Weights of a small GPT-style language model, trained from scratch on English Wikipedia.
Architecture: LayerNorm before each block, biases on query, key and value, tied embeddings, capped logits.
Each number is 128 + 24 x the weight over its row's rms, rounded and kept within 0 to 255. Layers, rows and columns count from 0. Numbers have three digits each. The size before them is the row's rms in percent of the matrix's.

# layer 4 attention query, 64x64, rms 0.195, rows 0-63, columns 0-31
101:129106120129134203165125153146098128136127105134114131105093136159129131163153117112151095136113
107:153147129181118133114155140138134116106149110096123099158122089142162139140116120137147133134137
088:144117110121189126157121169090116120158141140115153110103125140129096135125162100168102134098066
120:122122136100151079106148117166138162177104106113132095134143085146093185110175139103147137098120
103:125150104129112116102126161112108141128134126130084143121113171127165134097065094140136138148161
090:121128080150122096126138146125079161125125127142112108155147138162122170162124110110084116118137
121:148141139182119134083166139097097098128127122151126155094141130114118103081116128107117105126143
109:152125125109170062148110130105092109113143165149136148091156144138115162132153151125123140079129
104:147118100141157112106134101145117158201115125130139165161121114146084135138156123146158114101139
118:143072127098111147124096119152144143174092137119124103106149122121108149141111098201122134110147
105:157137120145128158100112127127161149131141103125078098127144096118156108119107168139148123119137
098:131130174134167146100121135179101128102098133109111115124119136124075128121145128086154101150084
107:151133116147124136117130124140151126153094106123162152139118165096116139128084153178106126132124
103:158138117168146088113180128105151126148129151087114145176101072131132136112140110141158119137141
109:067129120104159116180136192128153143143112101107111138113103121161099117130147118131121161124112
113:125121130178101165103140093101116118106129119124119151090117174138173101117137118103139125184180
106:165137146151150148118131121106145090087164149177125168136142107172120104084121101094120101176114
103:115090099125125127136134120093140141119143176146172160088121094118169141160132144175129140112105
106:153167149137190105127141110082108090108108130085122122144141133148122166092112156143123121124141
100:152150121116147133140120134147156155128101139118132123094149138076115109152158128157103126131107
120:142086112069099104156106122146115130150116112162119115115116128164133143152169140140145151127090
121:149127139133130124156117176138075131118129139146163110099117169137101131138127155164128124123130
107:150116152094143114110105123143081106135105144139162155131133140104125096147146122135118122150188
107:140152111177107146159171135117128086120133089143121134096132124170145113125147100111112128141109
114:103128086143157133152175121107135095130109125149139146093110122151120109082165115106132111181108
098:142105123132133163163145140085092137116165139129150147144108148139094156086153116085142112162150
091:141136111130146138118117115117162135097121112152096102140150144117152150116120154122112156113133
093:135121070151132088109103140120160099143107112138123090148161129104144153125107083187156150170158
103:126174141108113119140102115168150101163114106139185151130141162113073104178095116121134120126135
105:123140074186116106140124101147145137117131146149116075110123116152125092132162123121157112154147
094:119130144111087136120120138157147128122160138160141159130100133114145166152151100132116154161136
107:138184152115090109136140151159121147117107105123135122142124168136120097073158132129136153139091
110:176171124146131134101159087113145096115115143152140107142165092150133086122115109155142142119156
096:134083101120198095081131131133140122136099117115133100155150095147105106122133114128144096124108
100:136095129130102137086102148126126133140092134157143154103131128096131161110099107146093150128160
101:133111072085127080096112104108135143112138142159136112173147160150148127121154104133127141119105
103:157134187106123143143102097125115130126095063150137134115122128140150166121159150116114155140072
088:124123140128072120138092116106125112116149130182118098116157137157134101157130169168115120116092
113:181094176105117136113140113129128163148167152152105133098122098122110134121129183149082117082099
092:173116140145112147086126119139135110130168113127113158118133128154136108095100142186159144126170
094:111114113125134147165120118137127134077144162170105087126141140111153107099134158139137122155080
097:102088147100153127124135144105133172123095129128112105108162139125145163129152151166123075098094
119:123154110146098108124133091108120082073124142152120103125148139160139089113098117138127171132165
094:104150092124145151130126155170170147107164101119157091146096143147145118116152127114134126148113
090:184111200133117128108138182112140139139114140095110140100095135138098139136131146103151135107114
076:114118063174130130129112125134139141122139133159125112130187079146090135143155127142160126095138
095:160115038148102155128134099108148152123096123132147095131140139158139139156139144133117151142115
089:147124165125130154103142141119097125140138136129106125131097165153141148112147156075142130127134
091:072108163131133134146142112122160101088123153130165125141102164107148092140128134133153155197130
093:124113196147144156130145137143110144129091109126123116123099108149135138086168111138092118095075
090:115107134142111064120144144146156116138105129164096089139149113144080126127130120128149157152168
089:167086144176136094125122138155090109155154105142168107121112115147080180134169126129082095129091
099:125093098124120116133151114114126114134158159155114154090122089154145108123114077116096106093190
086:094102125093106141138155115106087102105124123185158118122099115156161136147131126136119148100147
077:092144162093090112152130122150125135172133128105093116152122134152136092119117127128157179131127
085:133105147130103126170113096178130162161135116101141097144111106116174129128097139173160065125107
088:129104112150137131100116104165070114135168131149143145148099078122113145134094112115111132122150
078:118101126107145113138110134122107147128121134099141073105154112115132147143081138166173159122084
087:115117126138097202098082085155125144131129110091125135163115156097136171144117133109094127144139
094:126135164111163151105157120137116135143134173105122147093103144101100190141148149143110141157146
095:123113175127168109153146131126111133149179119130170135098114106147121162145134136168149151069113
096:128126155138147149138141138132121147116100143151160085121152145109139114123103132143116149141110
098:123148106119153135139131104151155125102094115101093069139113127152109110140159155115130135128100
092:138106122085104111112095092080151076162166129134155148134142120152125132144157147164156136091156